config.yaml
n_head: 4
d_mlp: 896
qk_norm: false
parallel_block: false
init: "uniform"
optimizer: "adamw"
lr: 0.00114
z_loss: 0.0001
train_tokens: 140000000
Each number is 128 + 32 x the weight over the matrix's rms, rounded and kept within 0 to 255. Layers, rows and columns count from 0. Numbers have three digits each.

# down: layer 6 MLP down (transposed), 896x224, rms 0.0788, rows 405-517, columns 112-167
# up: layer 6 MLP up, 896x224, rms 0.0864, rows 406-517, columns 112-167
down405:160098176129125113108144138149139111111167118145116136163104106107143111109138114118140115169139128137127120164165108130086144121118127137138149153113164154130119132118
up406:116087131158151182124162138161149120182159140168101097142128108099110137127115103109149115104171100151137141134140123126150117134107102060099180104086106109176131183156
down406:161122135134125171165114111194089105150101101148089140175116078130157139138124130119117125119103150115132125083107145132121107137188142078103121162108166114081137131132
up407:130075121183088152128091184091141065196130157134162135168134112135112149101094130140124121096136081139110169126078137153152087095161121111070100151086106099107123171159
down407:147169122073122095125170093153122105138105125144094134109135130119056138137143143081190131078149063166153146156175103177115066149120106095113106150177092140144164139123
up408:178089127129127131136137164099172107146129150107154114149156121150078153110059171137043040084078105131156119086110101088191108128113111113072118131135156144135167113061
down408:098131123136111117139141112157046107139124144129101153118121255121188206180145118130156122147134174118098144139137143126098162156116107141152154131130107090148086155170
up409:077202163127128153133130126158141130138189164096125109120139092148131115128149127118126119190132134090101135141183112109165146172125152134133184142108099165110144114099
down409:145084134209112109151112142138132171102128156117210152154151146151079151134115192107126102085058122113162100048131118137186091151152166169167119123158153091074155085104
up410:164096097129121189034106133135131189089160088165102109125152105127079139130149099091136128129089148169072157162174106107128115101081133117151182118115124142133116140159
down410:136161136116099153151164162132105126125200122123128061135086102103152080080162154175142127142089133123172127126161085127114135122075116106120187176177156155138143143152
up411:080070150127132135129098184133140163140101089103167149108149111178117129119076141162118160134109131087130158103085166120115127132147109166106183088120137140151131167120
down411:126130204173157141161121068143133095108166114084100155157096196106177084115180114146196122121161131130086095132206166097075118119123115160201100152134110164146158148087
up412:121125143168136159134125132170130122106095060073110162121170114116123123159145116071134131125118165135156108145063128109119121133100146101137152163087132156211186110142
down412:168140107147128174110135085098137194144107147114116121144133149135103137089120171205106123119107116085097137101144062102115097090098105152174150124154116170122111154146
up413:121186152157158126137130127094132167146140099121160117170131100101126112125150069071111082118082156143117063128090160107146141094130125089127104126159082114184142138158
down413:166134113164090159161096166141110112143096154147133165135148057112151119110094126090122129178109097163105126146086141147124176110159137129117122180136243101174150082115
up414:127159139129111084053100166135119141147143084161146149113139126058145111122156140129149072137125099151094125152081136128169122150218144088146124153102112131141134101140
down414:098108117126122118091146105112081102090134134163110142086141140154129092163161102133210122154151114119114120139123168101130133142124095173108144158152112142089119153122
up415:113147203122130132146131132110110100080138144109121085157179104082095135129152156098144110103124161127128127090168180109109120118121151122170174130102108147137159178159
down415:129118109123134127108114130153160123137116144113142137118136126155129141156105149134120124140164136137132123137099112135128124158150111110089105130147173113161082135138
up416:156151099092122068097051158106144130129168066139135148181113130104110135079164149111129135190135121114166127164146157139171104137127088106128096163090136136152134109213
down416:097111130142132194122140135158089119168115130148112132124164142128107065151128072140073153133150140119132145107105117134072125136100087164092166130172112199181097096166
up417:147121105177166206140175149109134114126141101175125134124107101174120127107118122081161142146101094136145122136177164135099155134137162092127140104064160165102130128135
down417:062129131114141110108095133102119131136130125114138079169141129119134100173071086088112123117115133152146159125124161091155136124161134115107110112091119098148139103132
up418:148164153094162143138093144114175110164178196094098034171167088185152076087159121094155112129133100101118194096181187140148169132122162091163150098107153180142125176119
down418:111141184119126157141137132172217117096117210103000122165156134129040177151168121167115109096190080175130095131167151171112163117085160171186109089113074155153092129075
up419:116093169129118111130082222186162150119142099116137119158109106148071132115135140184123124163128141068177088142132125136176112154118107061126179093095147148128104119095
down419:162135110112048107104131160187052080137120142144135119143129078099170103147106123117156094143117131096128150143134104103083125148164100106167172166175081131160143151145
up420:142144094139103188191092141124134100139121118073115164117165104113108159123134164139128129129156129061078126168168167107097136145119192077122114079122154076116158210167
down420:110155129132146118143166114088179070126142141151179124144092087152130103117117107124142117133178160133116202127079107087151129153147101150138134144121127161130137072119
up421:145107130149151220115150164143138175197137116126039134176138103160123115136126148155128164092071140116130128099133165163102127128107144060136197084095098129142125171124
down421:111142093092109119146212162125105107175148075100142121135198169156078126154153089079117097125130109112133144117151151068159189144129093106155080157118101152097168100077
up422:123101125089158135134148139148142130147132108129097172133157129132148130112153132078120110083133147115184161137151155160075088107145132107129138145130107160090199151111
down422:181143086064072122130160113125151151118137131125146142164113093134110175175090119147130150121103102156144098159120110139111136092130089067088119182133112138142103130109
up423:094158157165194127129109147160196130095119131122156112178139101122169131130149110144123128161071078112110175135035095079158126189124118101094168055071098081160194183154
down423:140115121119095098161151109120124076154197175138064141154150167113121080128112151067098100088174137127104101051234132094100122089092181081124152179189139130135130165150
up424:148039102065104156088128140180190136101143091139108078201139102132168088114191112114122167162056064083060138183078195144119138147119141115136197162079130120188113095193
down424:170179138097130131117170158114100128105120104172224127111057107176157022136096189166173116150136076162149091123081083110163185145127046098144082145141138106145201173070
up425:121113107142204138112088182136124152141087104114129101132151122144108046088134081043132110122100140112148143152121094106134143162159155109100122099090118138129148116137
down425:112122134148138088070134130124173165118137118133148120106045146093127143142149111058094183091165136163139187146112132148148143078097094126158140155124126068085112071145
up426:087150127126134191051131147180137125124134096120122061143190129139078107120116134148105087146121079094115091162132157077174157064089116059165173104135143110148133121115
down426:091136142180099164093153087104110210203100038141135117104150167083178093127090143152154129133102135120154061077096159120193114153145110135153108141062118109144154146149
up427:139125164152107085118116106097187108125160132161152119164105133096120097104102134103090111105091133172097102127142119078140126100121123128091142120096171151104163133144
down427:121131122081138124169102144150107111118102129132110157125111203128162143064134117079114102122137108147135124130108129157098133107123119112111128150151107115117097127151
up428:092121086139113114103151122168167101117142102114103096162198107138114132166103149126119104124093170100113142196084127112157127102154182123123086128097144112142122122135
down428:164097127189142130154166182095096115132182162120114121092068108145180136124139163116199127142102142148154132124223138061091102146078098045138120140106096133137161135127
up429:154108121148168130131127145156164124144157090068141088255219099156137078128121166093131090170112137118114117119070107111143097195133100145103121094123165118114107171135
down429:160116177074138118179156099112183099146086138060145126178137099150109117132113175134112089117123138115147156113164131088107121229137122175121105145161127140123153154104
up430:140190131139133119125112110080128098185090115129090132136122114099150106114134120082141112109102053112160126129068144016144136068133141104104134067141189162127140140139
down430:126175109106170151144128170038113092082213107090192168063133107161135088138094109174204105129134075087080185112085192121129141162020162125137086137122153139092152131126
up431:109177095195108195067086120152169125111064110107213155100161086116095108117082181074117157180117169129097121234169112111077168134123212135111123145105135156113095151133
down431:085119154120156129153069201066132071132050155055157182142129115139202126162108136081167113098106056098101146107177106139165142125150128139182062090115178107168087118146
up432:163145114086124150188156114123156115167141162165103165117154101109146125134134110152103116087121151163094121067108108114105155123105066098174125120068125147169160125119
down432:096111137116186126104115129111067144121102112171117140149165153132099163144132089108105106083123107114121137126111114130124087140144092104145123102116092152104124071121
up433:094188162167160093142126136059149137137155148147108112130137107148131116117128144075103092119101129085105102109138159117111113095147143101128132098164093102156137146139
down433:116094123117108124098132129119175124139098109155147104143154165129105163160118110137141152114139112147182143142106105140149147158098137149148118122134122114134121123144
up434:134132061101146180096050087142145106111147125137118065105178115111114108119178107114180165113107095135108114143181082175116156162170112126166127154108117126115123161113
down434:192207127073126159197100204119095131058100095089132126122252148190074105148116143114126195060161090164103141109139130095159130122118116144111143136157128168139118138157
up435:112051131097159193167103144099174149096117093074103130180157114154135118033150131108136144182101120133172155101136059083160136159111123138184146141078101116115139114147
down435:079136137102111132129196130044163117158136087146103017118164097105135065103000091130073137126168108167107114180160114079204170093159148203099135129234200097154075186160
up436:105115063191107110130122132142166156077101157099101164123147079182136168090189135122105154154087120081155085037165122130092105128140135154218141118102082059125110165117
down436:042101153132176128129120164129089142152138149148081130175111255134122148168098110128169141148073139107115141113116096173154130145175117146134122107135095073118126113149
up437:147181098102174118165157121099122087105154149137146148183163088143169157103108150136133085135105187133157117122123125100120143131121115137199134118128109129123114139140
down437:112087123131122133118147080158127115124138150124097099131152139111111173180117137139120098097120118122122155140122136133115128136099125168114164096158133108113141124097
up438:155144136153154126106140196196168127120145127127162152124109110078166139128037146142143069063119151112087207113107224077148113124117121070120113118126121182158100090120
down438:103223124110113135124158106124127153143119210137089156136175187099135165075127080161118114144083130173139097105113074120116103063082086188157113126130083109134104050148
up439:156117109116183146159148128134160154118181109141132110143150118109114148130132103147101100083033144180147133091066085126094170081118118158196107105092134166111187124126
down439:139143117061096133105119174105017131118081130153096162140123197109110193170153141157104166102118053134165054128172129126122059140106106061122112131110138110106142144163
up440:151113213141173127087110115086168078129135152126122109152112121186145088148092145155083105109152114095120184099101071075150196131115158146099138129100127128164184114194
down440:128158135136107149131079106116159137128182099121151138100150189160106097160106149092087104161143087091134178141135116165160141138109127097177139114089114150136193150145
up441:130126158165113108128129121126142107160067119161133118136129122118095101103135111106108113063111082170109109121067184110135120144198147096117134136151058134110105119136
down441:146139139159162110076114183194064140178109112160161110123115168106107119131133138126156119102119068125128147169113112133097101115132110122136104138138149149108133095156
up442:102146171120151141148113136116129148149151167133107151140140118159090103118170163090119099111122079110126130134119121121164155134132131112134150145126091143123147172140
down442:107138137128143106136109100142165132134144145136145091156165093119136133133090089149129133133151140118159120130118139139103121125150113157153133109119148098131161110141
up443:126105144108110152139150107135128132089102167139103126132111100148126129174092135110197142125145113124156122148151103137105140052122096165135106155163142170102127100093
down443:130124118121140139098147184126137125129149125108134114137129133120117124087128131116113131121076164151117138126124130105125121131129151088117151126101097119148157136151
up444:162195111094110147129119121154113165196066126144127086103099115111079119128116146117120119115119130185160121126098133160173141149103132079079185081130043065090109127148
down444:113074132134100129133099153119126151108159155104108126148130040177165151122085110158113185135105132111092140117131148110092153112154135146162098165155162180200154126144
up445:123122166127145123151123168126128086122098109123119138157192095139118131110144108182110123159097174096120126097151157167136099115116168143153146129086073075096127140101
down445:122086173144151086156130058135078152128138111159105130106173254107080141089131120109118145128148138135083137102132086122136109129094156108140131080139138147127113131142
up446:190162085120154207118103164159114146131123160116080163108133089076209100061165146115122146175089153166148135184122148140148094128098124078161126122117135129145049145135
down446:144126088113120134113088193173148161120097118149149116105177155160102134107088167113099141188143141108141109177162063106118138118136107124127159152148152081183167095134
up447:125139142171130120136127099126120098095159108156149143156132106186135136101120111133155133110108159109133163120133085111065131191134156126142150141114131187102141095161
down447:166126096089146122120145124082116129141114100117123149099141083120178136065110168112135153131092142136134123148127125145141104140121111106126136116175096115139133139123
up448:064162117149092173154123117166183151093139162133034167108119113132113112123138145150232063146094108111179120174115132071065170044131142130202140096077129127199107147103
down448:141125130151046109112107108084129138141095146066093127142148152122112217095083178165119076122100093108086140145156098142094174135147126090124112187178122103181191184173
up449:109132140063074071096082170164134138101141125052127130155148118090131159068129225111113130085125128137098176133203168109156086100115132159102135128076139136132195145181
down449:113153123200179122111176126171111110169077143196211112185062151167080086121091112146138133110133092139171153081192152133117122110125122096139148173108149203102119100087
up450:113089084171151144072154172143133090160119144111102120116123103130099101082175109150133141159140148068114112075146091179207162181194174153126147139152111166150135100178
down450:074151131152108099150119093103176121139122134102143122158091061105156158173150116140124118071139107090122175081124133185149101115137101161109126149124127097156116097128
up451:113144195135103156144138137206152143064120114174086146142127121152132067133088103124139138107111105104075109056099163123116079141139176133148183161120143102157110139063
down451:115119105189148142142105090104093136140129138118132103195145106171116160176144169125111092120122128110106155116174117144171118136143097129089116167152136098135090136095
up452:141107137143162140076139149149160122076200135077050130133124113166172099097103122046140091147156130110101147090107110157133159144218128134144130135102198079150195149171
down452:146233139107097129137146111189083110043118096124164155157174020122087142139155142098140132142159120151128095143135143145154093098098063138107156123158122158192085158130
up453:155180124097114184131104142096142126161103128153114095133191091135099112056163173114082126119153138201165117107155131156119019082144190075114100089145146129181119151145
down453:170175135031141133165164181109132104172170169157104111098089200119198126125127116129130070115076151099158140167153073158133131127128134128096123162155138115186208101159
up454:118076088137180191096108150132176164162143097154120109121133100184138119076129115118078111143102125122105095125106102173141179152179125148093115102159099126163124131138
down454:161156133132166124095132110168205123127159097108157163167181056118139116132119110091111157151187162162131127127111108113171158137072108083131151135101169160133109109146
up455:097157096131162169163147131121140133087165076125156118103129111143126128104105083102171095137150138119153101148103107135091084157181080142131119186125120152140147164151
down455:139158170111131190160124130075111095121179092151100200112151133139108102131109114127120143076204137111163106115156089140100097113146157170148094097132087159102068142082
up456:149182110187079170130124136111144109148116108108161103087178099119138134098133149101129138116114126146144136125111141133139083129118109128192144147081077141103124140165
down456:113093104137113150115103160146128122123097144142144089163105147111146136171093126084138125122138141111134113113119102091114107108128064112157161140151144121144169117140
up457:156111170159166149115092082091150143193092111147134125151153105085101113124113150116117089103144161135144202143136114081135084153108127156126169148145188192199135158141
down457:073113126148151124123133140140092124215113146197123126163103128136153161123160126102157090007094166103090113107125125145114099122092039107087111134168112057099115151129
up458:128182096119080113082178097184154108152138153157178081166115099117105069095056105133147130117098076123081113084118180111153125169104198104184133151104144084154065160147
down458:087110083091161110122153153127133156122119115074180093108090095110224195144089093142151123119151116134100143216148110125161171081136078083150122132177149119093069170160
up459:097180042126106156078130108107166137067158068142132077129113127122178124096136094066149142142128063129155159097138103103149194117118109108096115136155091125186181148113
down459:133142196111172118101072170088163129101147120103103067119173100201132124173122119112123195140080102102168120071186130176179096143119133120182126108173039168152161172175
up460:159098098094094126172101166170135064120108138137143090161093107188123095114163162119104120065144139129097122122137032130210157062161135109175092091108126103162129168112
down460:005107060103149144118068121114175096050173065169136043101130124149144141164131176097122132121123122163132164124101077078132089137170168120122187144140133124089054114093
up461:150135146170100127091095134126134139103092072145156099163139108123144152110127115122172086098073099187053184155011168064109125126085101129155152160104119078149122118173
down461:155107129122139149136106104159066170160158147150135139095117198150126087113149112117116091152109144130152108114093129182112147146094130159177076200072134114103107102142
up462:112153201143173132143103124094119136077138066142127151116196101145174121126107108121084147132080190093147120154135193157077165197190137112113112120150170124139154160212
down462:145093135141091143159122151188095143146113129128062160176167139129067198126110154107143168128096117171087042134138120129126132123132079163103150153166090086210161143173
up463:150126094149157160154150085132157126147165084130166141129150111152143056103186131074101124165083185143050149075128153056148132109134151116078138123131099155202189109142
down463:155092124135153145122156087105093110143127123131125099068139130109162187126121150147089081094131093127154058168185168141112159133157107069103092113122080133082114187122
up464:180129137101132131116107106147145125162104116102181083142127118087096106114137136152123114146145153119104105133140121112164150113161115104170118101143119115148149112144
down464:108154132141153140144124112123133133139137132148118138137156156127132103166112092120142129131140125156148122101129117145136124130091081138121094130099133114128142137126
up465:103138112141114122130136183123138200107101126122131145140205093095118170131146114123084157100067113108161148182108092148142068084146104148174091108137064153187130114144
down465:104127124171121142103168060140143091116146168087153120162096119126133152134169112122122055102128180174132080056123168109153127112081130123131105127151117099108163081081
up466:193105124116097168187110066142156082170197138136076143123212107125176124115157008085109105086154175141086115121106150090062162153147118154192163214072166098114140130119
down466:150159117119139128102133132168035052104084061207116086165139012175174174077131108153204097109103115122169092147111184104037119135106102116121167227152108156192152114115
up467:127123105105113154058112161123172158058136094095166101166154089118115062115161154140092041173109187094144125168137128077080133173111080114180184106062156053162101149137
down467:106165200152061088125166081099202107147109255143050114110191148116109102061174189114139056106083115167043197136152159158096136193077130160131102082068206159105053133104
up468:100139176101140110080130093194133171130160143166088094149087100132116143087086080110106067143125135163134140094091212170098102121094106108101129162105140127163143163141
down468:100136122104179137148105148121155184078185130102146105143163089135101091130066119110123080144164135129177091152165108122191151163166148150191111079138178101109072167127
up469:091164115185191063117109118161145090137160122121135151144138107162141073113146160123091115061087141205127174092137134045144148045122134106091144130149107052174089222156
down469:138167088142109105150096173142127143126087153149063129174141101084183118103136147153215166118027028160162135094126139105111171104103131073127121118107166069123168111146
up470:178119150143153133148127163135138139135115079132127100113144106146107109134116160107114123140095083137165109105164159110125146159111154134149166119067116119116114109094
down470:121133113160123127102161122110154124120151121148132132123147166101153129150118122097098143084145159150144149134122132123113123154111130087111153079132165118136111168162
up471:147050094110210148077115147098123127121175131071112117160159106186111093145111074078104173152033117165162103117149154139146101148092106120171159086114086081146177156141
down471:152139170162109118129094126122174133135148081145138070183127138103099180116113087102078124131154189132177109186156124110076056041115120147153099153115169156156139122126
up472:125108153084141163143104112140128080093156119053141138131135107172097088103105142080101124154131093086130178161139114134119120135130167145115155126162179186137089149115
down472:123141154164121141130113116077202115082178210143109154127171111074156153152126080159084107140071134057150206116088203132160092148156119168099119143075116149146150115100
up473:137170109110137139150074191106137126115185159122131142177085097127102139139159136061143076121131125195147104173120146127112117146135141140132131120092102093085122177131
down473:154149089168097208143084126150100092110175101160148168122078157093094182135138106131138150093094170095161136043109160125124135104181124130102135145167169126135181060114
up474:077119158082100143067155128101140057168130125146091129154152092105117114135140111110131143134132176136107112177200170151154089142113088095095131096157145144134069124143
down474:133145093140111117092140113154183125158147143074156153103145139139171092115086169197141121148093123078134111143142141114067081095106159146118160125145135166153138156035
up475:204173129110092194125066115105146165155149083113122116129132089091139136106116101122101164119102082149142170092097100145167144140096166093141157164101119129153141177149
down475:097132056126209063154226121078028128079138176120158119120083223147188106149102088087129123150108159095149119179104121122107140120145137148109096134135095143096164096114
up476:164141100090223105140152130151150136113171158153169158090135111152165158092130132099094130111077146087067134107111192115124150102149126098138133169132088203138123101127
down476:148158081075088116155175124192089110127118114138092086167161136132119121067112183110133194133104068130176079145157113120120133086093107145103034105093139132084131118240
up477:168115177152147141130090112145207090129158183104102126121165111151102127087129130088143097082190161124090108071159128101095148117156131103123131110139164131151129135150
down477:089177136142155154086124111094144152081086115162154140203177116128129108092098132153097119142161114101122141124081192143171109126100102122175143136155101114145166077131
up478:197119143209137114086105143071136150073184114153141120124085107157153100113160146111137133169148202138075074113202131084129115122132105101114116147136126097107136164137
down478:114088170156103195079101126107128167150110112210097126107179136079095122171143104106089175082065086096155160056093153093138172145107131112102124151181155123061103089126
up479:186125117168153166130131224090160104136165085146169068127183130134130164086118142123084120115137115114150131088151163134123141103062159108166134071095132115140119147095
down479:122148140118116101148157121100181086111160203161091076109202137143123081120135141103169078141142122111145127148172121103150113041083068085158095120116141174197121163120
up480:091088078116099086163148167178199075184131097110118114141165112108083125101136085101116081171131150127142096090109125087139168117103117095076143094131118104164095076080
down480:090089152166104113100072115127146100121117089169183159124092144194116174181187141157167107127151129078170141118080164238158171150209101169124153120075070116122094115106
up481:128109099146165144105155174117169124168123095132142099113153100140161133118132116130124104109124144130132111081077114127094119100118118130164160138147050080145148124091
down481:097064143147128087128154132203139119095159163109060153103175203155109145145138208135112140143144116116160041116030150122171162133162132135118169112127092120068117108065
up482:115167111167174117145057138163140084205097165186098152157125116131152096121130140142121093096148114130158158090132165152136095063165149100135127121137118122110145104155
down482:131116128098128174110132128108155147112122147142158084155102000143173112083095126122194162119140136130134120099150148092146129126127123105166124098102129135194152127146
up483:136125147142132176091170104162136082102150135174074101164143115153132144127094130126115088133081134150075146099083190083114081077089131087159167064101159127121131119112
down483:083134122121156115114141112155061079105124109158126113134188160103146108088117097152150156121123112112157157126113112096133140052104157118100165128151124113142087139153
up484:134117151133165121125155111140119110087121134104097161186183132135178140113147100116131165161132179138135097112144153113117120180174160128100144126122102153151168154130
down484:121090120128107135129136124143110099136132105145126101123124049090133139145099126114108141137108107094144141124146125114135120143123109134132124134104138126169143109138
up485:106095117185091147062069147157168085157105109143103132134121112176142170091170173158154141137094134071140115072138133135129182107167123165146142127082079062114120170065
down485:161147095095184117145106118140100136109090096181139117186136187151140121110179119104134154105124213145153106076137133096136113115155137175091110075127176092145146101128
up486:081166138105092132124176174142156175119154057111162127168145117040167065143166142101094078094137102116122116170156113173132112067131174080127091075028171145133156123102
down486:164131170129046136091176111143095097128134097144140147101190151113117096101131177070197148153091134122170134151166119137151130159144157112115175128088085171083117154081
up487:101123086124154196053061160152158111111139147114139102208172092100085094125177107058115079155109141133106129129114117137118115139108156110092113119138175072084117141111
down487:212227120114163166141140162093183142123142099011182118128169050170133121089177073155189115146169096132128139116163137136117129144139099080132080111084108165114182125102
up488:147234055181112150131101146144134096116146105117119131136156105053148110102122083101134053152121113103125148135126156125173110116124102091123128167152115138161125172104
down488:153059165144091082151145129100110139128131118134165117163107102140055165143106125125056114099101093073103108151115080115081109146136141154129203105176119170165133156147
up489:093134120088120119083153116124148123182135123158114055181136099136122085096128149119142134153120167104091177125122068124157162201121195127141105143065160156102086141233
down489:143131098178129037090127143112120188107074100101147170135208110131162178097127166148078074149127113177132159145139053124137063102112057091108070143154125169141157118165
up490:058188137147080165123103143075143112137147160106137096117087098099145080103100102102134118110148191088080132145156113090110168132140162102151161119086109170136188100124
down490:137131127124095157122155120121135091131123100147095170143117183144102103104109120154175115144119125100189122118186079126090068067129180146116115171139092166096119118093
up491:105141170139164082116102159107134104158086174149079158086182106086116144117106120126118161149139153144153128137120139083133114119163123112156133108135115112120195157128
down491:130133122124129145177122173122148125130125092109170109125101065120141089085114140096156137134141126130109130127122089102144169113165132103109119147094142130206153111161
up492:148117168123168133154124147126127135099145114160122165111121106133141126103105145132161112140116108141156140107140131115111116086101140114095131153072110118111149170085
down492:108123110133114125110115157110109130146124138135131101149147114106140139136124122060131135116119145122123151138090098111113152159109098167137151107114143130149150116144
up493:151098131117089100156147153201205084085090152156134120121176094105203050109062141175144167082102153169148125175150122110110134143094102064088104156153165108119153143145
down493:071106097136144157150141125102133116143119196155191122084096138150181135127127155131221105091091123061113202191129102182106166170148131171205137171091104101121194157122
up494:164158101106142124085155161169155083127156088083107080191169107142104158162174173116077154158075118060130167153144090073128133124173129170103164086132065108138134164131
down494:129101164148102146212100137080117113113108123097121135135126197139057184148088133163114067161083117163136157097153188094149122146133134113146057163136105114182160131101
up495:205140160167113119128103142195179120123125183076191113160163131142132141147089172122113149136138082164164162081113140048166138168173088118110143058134150088180122121156
down495:059188169179124135168139144103130123141094146147127123068105175170170106120168109106177076133148127181150141155127078119223070049103122109138146143143130151154148138108
up496:109127093076102129171104168179150089174107076060147146163152116081163041124085073080090099108155103115149162156133125131158123157056126143137193196136090145097116168181
down496:066132209057057112124111142146100198128111106117121121115141090102157137121090151180175053120157121073169113127174000130117116166098078137078145056199146124137118190142
up497:110104175092166171124092133181167168095121149084143178097160115175200136109124151112115084117074118109195200138180121103106116149148133151108145149122198149196137096171
down497:133115145129064125115093177130159193136198171109170151126195131120096137078132107096121123117148147094116050157159128125142085179083123192129130105181164113083119184185
up498:184107125121120128129084154158175089148164141095107062125117112123188146111164193131063111089079111142191173083071170097090112126149141156164138182108052120158181126141
down498:165100100114180123114104125118145208143146097071135167090158187131101140139123232111132097187201113051111111112140116091124107144185139139158220117236135211112130156142
up499:107145148192123144153108156113143085146151078183159116088112112122160099080125142120177118097170105163143102115128131116155127139162114082103140140097137133130164147142
down499:128064098106135158132160095114105094107104139133118110140154196116085096134138129106124099122138146094108131156122166102115139130160138173110122095158129149152170149160
up500:119080142151167129103129133174133080074144173133095150169138114131121085112104179153095082126168136037110129058103129129176106145155147080113147105104109102186145127195
down500:164123106146148094124154123167128097126112139164104129098152083144113081182132104064152138133120123117121095060156083169124137151153109175129169166109132159131115132085
up501:130150115188163109127173091208175094129167140048163113128132091134143108098188120123144129152100136084144140143177170093168077118168098146121133101131145132097151111106
down501:146148097101154186117100132093090141091083172112154113109178178145135136081113161082115104185117064179152175141109088132096139153136136125139145094090115121098081154154
up502:084123122099111115133121144178159133181124151114157156140123088132135097130144106171110128076113123130086156170126149113119107136183124122082153152127155122086094150146
down502:129112164108159131137143108101118134165101095152121129132132181119118091122125133078163140082089163144134149162135125150098180144103094083135133155126112131131157126097
up503:114127105133194110110127108107124134144159162120127147183162119139132086121165084138112143100127150148118151099145113126122138187142191114112143104079133103144106152096
down503:103079120142123109109124132169152134134091139133132105123148054121141125195108090077092190111144080144148139139123123181128149114122116085134151141140126101162160130115
up504:111075145170117065171138110119163071133109157123120138140123106102106106134119152113077158125133103131130120113223155088089131177199186099137110095115118149111118120138
down504:128194095061148153149106153132156146174112128138161116172136077134155119124103143137125109137119126105157132123126150163130116108148151096147139140133162111127145135157
up505:059100190134227122152070125122169076107149075176149042129121117182130062140071169139054096173120083132122138125074145102141136137150111117112202103105112142133138099068
down505:086165097196102044155096133142125194131119154073153117071109127133180101143109152130115148128144116109137131103117053083141185153093096092117138158106184129133148143129
up506:121083157146195135123142133143120086112157117139086133108097120144147117134152133113100134156122115107143171114172127139099126163202177092070118112111142106161139200140
down506:123122105153105166117122109134093139145114144105122126140179097098073139182109145132118105124116090122136116097144148134118138124106105162107127133161124106136145139102
up507:099157132129099148085145123116144053166108129142106118154118131160096139123095134133167072109106151147125144094099173114201141150145160102168106144103109100167127134140
down507:116178146121141108132137133109080090141136170108122155125146223161105132128155132169066102156103119111126105159171102125142077127118128169107121092093143115080088135108
up508:139074129106088141140142146151154183112135134100124106137146114138118094071101102111151127155124163127174080152096117058089137099115098108131128143088144174204132124138
down508:185100097166159132151114120098141180106130098104104135140132109151095138154142131097136144155149166117158178075131112115131130138114141114150154062143089106132154136165
up509:153116138071123197088167164141131067192092117097139069139163090103120096106137148098115083163147121103127132068159147096150108154111135124083142094162142092175136189149
down509:116174132173148195132137133079150107068095119122143090130106105099106119131088145100120138112113162117169159102151081087128114115129124161116134105108143167124165187133
up510:158115117088091079125137150133132143096137125157115158138101106141101136123125122124119079108132145107154143111142134105120126135096113141178158159095134106131139126159
down510:122137123139112170112111118125077109153106120112140101143173098092168129175105152070141148120131109133142149135109131168110139132142095118112113115148106140173112151125
up511:115098140096129125081137143145125092149130129101131091134141116120122116108127139152120131138095145152126118082130164092142148137091119126146144145103098140100200079104
down511:113136132127126167133142166126163175130096119116121118154137066106142125179104105124136093127128123120153106148116112158115132115148081125113147131127153118156093158114
up512:171093184158148193228083108135177116127143157115149125134208118135100068111155104078138121125166137166127091061146137071104171141116131058130148162093186154144093160205
down512:081207091150161113058135114106127165154123143118205124147096124166120105094134131165085101150150128108128129179080184176186141133125137136148169137107092103085136069109
up513:162144108082176166120134181101134051147142097164136165189190096206185052135113148152102073167159153095106156145068100093148184128113131128107193100062103121179114142176
down513:103121117144127135140158123119090144151143135163120127175129152116115223196088108087061095110152134123142154079073119190138040132090169183114135078112182095159087119118
up514:100099056159144162130124212146156085132141086091133083120154102164143129114133098099089145103058168126125134169091064092108163137112140145181188182104129127157143120133
down514:105143051175126139081148128169096163130141104114105120171192097127173135135142122093166044159123098114155149142095166200045169162141170104183139134107160122172150096081
up515:099101075097127139167120170142124123118191152129090165147151084109090165133152157107117137177089151059209161133116194149147110140098130103175181168123142133160074152143
down515:150113122133142174119151192141191128137131197145109152117101111176101182092081135078107153026096129103128178095127165089172150149105119114120136162135102180129141094082
up516:111145124152090110173155103181190147180176134113163150126116080080161149143087163108139152113124120125159108165084172123107127141104135134123188109113068163133170188074
down516:153119150100121133120043172180164128141120116135125074149086202068168070107193167111187192114150157168120150158129201089058140171177137115084181130154102160148180161056
up517:095120178234064118075065158183156164158102115123137101160196111125112138062096144161103106089096063136179105119173158132116114118143102122130130070093103145121158165156
down517:116154104100197153131171067139100076136125199145060112166162115109170220160135131183121096091103128069100116150120086167165135110052107128091115119152086127168098086145